Weights of a small transformer language model.
Training: a variant of Adam for these matrices, 778M tokens, 2968 steps.
Each number is 128 + 32 x the weight over its row's rms, rounded and kept within 0 to 255. Layers, rows and columns count from 0. Numbers have three digits each. The size before them is the row's rms in percent of the matrix's.

# layer 9 MLP up, 1024x256, rms 0.0455, rows 22-32, columns 128-255
108:138081060117106157163158095148037147169109203086167165142172126129102139115136118082149139084167125151113107121136109097140111138103142174091117142147125117168118107112175095126127102163147107179106158123153090135107080118121177158124152152147121080138123179150121121144120105140155172102093145181098120142154116156141140106132145121122171150123123183196088184104139104121108078137174
096:123147111140143135120163112121138124187145135117110140158127129144170124107120146042140143100080090170121087139070095094084125161167124205139102188117125131146193134089130096090158092103168162117140159125131116083095125129119129090159132131088133152126167137160132202060209108103078065090143107119144159118103104124123123057083154136167110128101129111111185135144193123190100081130108
101:157121104059185134128093098106089116135091140166161116146114146123125082155171084111192182123117130115057113053176110092160127125087100159107146156168168180147080144160122118152172165120145099161147088082095147096160102097094107139113088152137179172107119148170170119140055155126104127075055131128093134135184196159117141124133120130106119130073095125166122112104105115146152190114057
109:137116135115148105112154135158135124134093105166171137120117095189152122102120050099148151178106121202162169227169125079118127114125136090140105083156163131095115085169163124122151107119118063115188161114105156072137115133089078149113099125216090054197114139107162161076135151097127138133110128133140101137138210074093201141136105073167089176187143182152083153177144150190119115070136
086:173175126112081118079100145087123141132135134130150112147162126092129057097116102166126137085093165137164135154159161129080126102118145124132153130154155169153172139175163204085107138085143124113182175168116039094057127113115116082083202074111164169103100157095141152122108104136108143160142102146224151119099129154104135080169177057157121145176067111138061121089141121107162132142136
088:132165132109056180118152153103125117188139117126124185101141135127108125102167069171088122136136125157180136155162095146176159100103124141160156124120141182154111084079169105116055156138155089146094146126172074131116158109094120087157132087103167113172144136125153148083117135105194094114181112185102092108105107186163168183152106089151100149149140157134076111158096126123076089125081
099:155124108119141104095185195134141161124140137151140146171164063196115096093091097092145126149089153087149125136109116104179130171137169179110116120163128121116139119128113108144134068090165140134194140082164176130097111091078151094126147082100134055193154111219156160134133158119153151151111090113111118163100139094166106172157154099142127155139154155084097144099110134150078169079125
107:139122140087110167077148078093105157116117112134140127118160105170034140165082121108130183125114104167136155147056157089093119128170141183111133055133079134119158103114166156079133125153173141173148142158102144097101111134114085135133200104128154164110114161111139086112184182138146147135129138118180112152179116200098154128143128195188115160171109108144095135166099128127171117170184
091:123126085133092070093123108108057158152112211123139095166105081164168156090160162137170148119128111130213134165139166105178106108159092096125118168141088170150127117111087127118162131122098072126141153081074140180090156120081152163169134120164151105114081160093146119141144090109114194100183130083135093101121062116137155187120151174127173116159056197181155160160115137140094138125094
099:155168137116117132195152177145129152159152124137168151125115138126145062152175124070141122138167112149153125133159151134151122125149122096085145106182110182184053094107169136078093118062146106138144158120167122134148108150134053144144115155181111223125189125149161112144145109047084106062100173118130136126152145086170103128141136145111100097121123143120152100087151066141084152148090
101:147156132140155095159106105065137158104110147124130186105124142082107156106090136145204063129067069123090150094169094100084161137109126143076151142186083115137181128105131117093168185126122145162156149155142078033076124131158098105086130104105079128171130183171134134082147130166091101153109102108170113172164195130166169157103102157118129126112163118112125113136152089184170112116172
# layer 9 MLP down (transposed), 1024x256, rms 0.0374, rows 22-32, columns 128-255
115:118099115118126095148146126068207031169109065122163168124049096142065122126131185084140099181150135099121082151072118130152164118149090111123120087119153125139125084128143139124104134106137095228111160108149075114124120092124107107085108145105121180197151119167098094115119129067110131149103159104113113123171120132147062146142195122128102182136090136115109124093167124174170152119165
098:173086152129111135168120107152122094191094127138124088086169115126185079143145081207102129144118122141110128131122136117115110128196122153140119126102167107112122151131105047153125109054169127163128139053145139085108087145133121068116094094113081108114112154157109117138109149154219133166120140135112093123115121090144151123151142083120088135071160072126145145086101179075174115060123
101:041148160154123066149083155143179156113119165064108186142172106105165126106110137095129132183063120145109119141090125169114150088093129159176130094081154164100169141095146138083122151157142155154096150155141122118086190133123103089089083147131135197188155149116154130125145127098109206153127106135144130158111153157175129091057101139110128092106078202110124073114079130082122106140142
105:122115118116116160083172134145065119152171113087087096061112093105140130093088132160090119093180170140144065180113164105105113139116081142144113151095183137125125169181119113121162106113114118190129172115121120156180124131080100108150100139135114124126171167166084149081112162102143143143111124086140112137158130096057137061116090150137092135156122091146127080134192178120112132128123
094:120110158103108131166162130157123114178095139147128174096098122109161171118122098130094140102170144129122101127095062183136180133074078132116126144144136139107070095075172104137165118091152128183107153145167146134120125151130131142110116192107127072122152098070163078116167129110107133076153114093059107142124140098070122165105140185092132138087146089160162158149111141156151132108137
091:119098135177159156185159086150108127183102150111123073117130091094071181146091118124145106141136121154138100109110163102151094145187133167123155148133118139186080122115117074131116036151125150136116116126084099144177142112181128111105111149174131134143067120191114071153140154115157154160077145133093114141089168119153172074104130109109088079093152145127144130143161162134217160179131
093:083121116094097168115141088161093128113103159123112088098098189157178181080121158149109140135206154170124125129139162132125159091112109113183157166132134111153164102186120114095126132124154171133065086108107121162121142145168129163184130183097082128112089181102062023166128138067113062129174141085159161146216147119105161109138166137089118106084087117144119116129153209167150096152119
107:129105079106071129139184111112191162144123077181129105125143114133137197106115116138123090136100101133138154213105125134176159115118143064118137131132177177147111103104183162120123143123113179137136067112173122150141109113182115109111154125141191122122114112129142121127135134127148150107158187146138134167155189130113124139144195149145154118154167134099116108085022099089134120134142
098:154099129133097140110113128160134152104151105114106151197121132112082080086122118115151100159122139087127108133139178137116070171144101157128108187108079153163144168118152133132112158195144153180052146082081142114158183198188160109149109081143096213149134128149126135121086101131172119120106070133128144107102183110156122092163155133103105128117233130097120101104161147111117142092070
093:135125120091113107158158110156140121056089107122062117094191070139136134196095135087153160125175136138175188129041156129102134113125122111102112177190132130142137168137162139144093112122169028138120178123070117146158129146135160082155132118144203088118087188104129105059177121123160114123136126158076067130095132145112155153148095186126153109166105104166095088084178199116123146140161
099:076075182100106119081175102123160095141136098141162175172150118112141148116136131105146161103080132168159143088118171107136135090121112098166152143102173077182114136151177093142101123127115121131103088143102086044170117124108075079140168116079126107090113159114156151136134127176138100146116116167159126144106164185112158059159202137123134065099115167137139113224118155147129109085071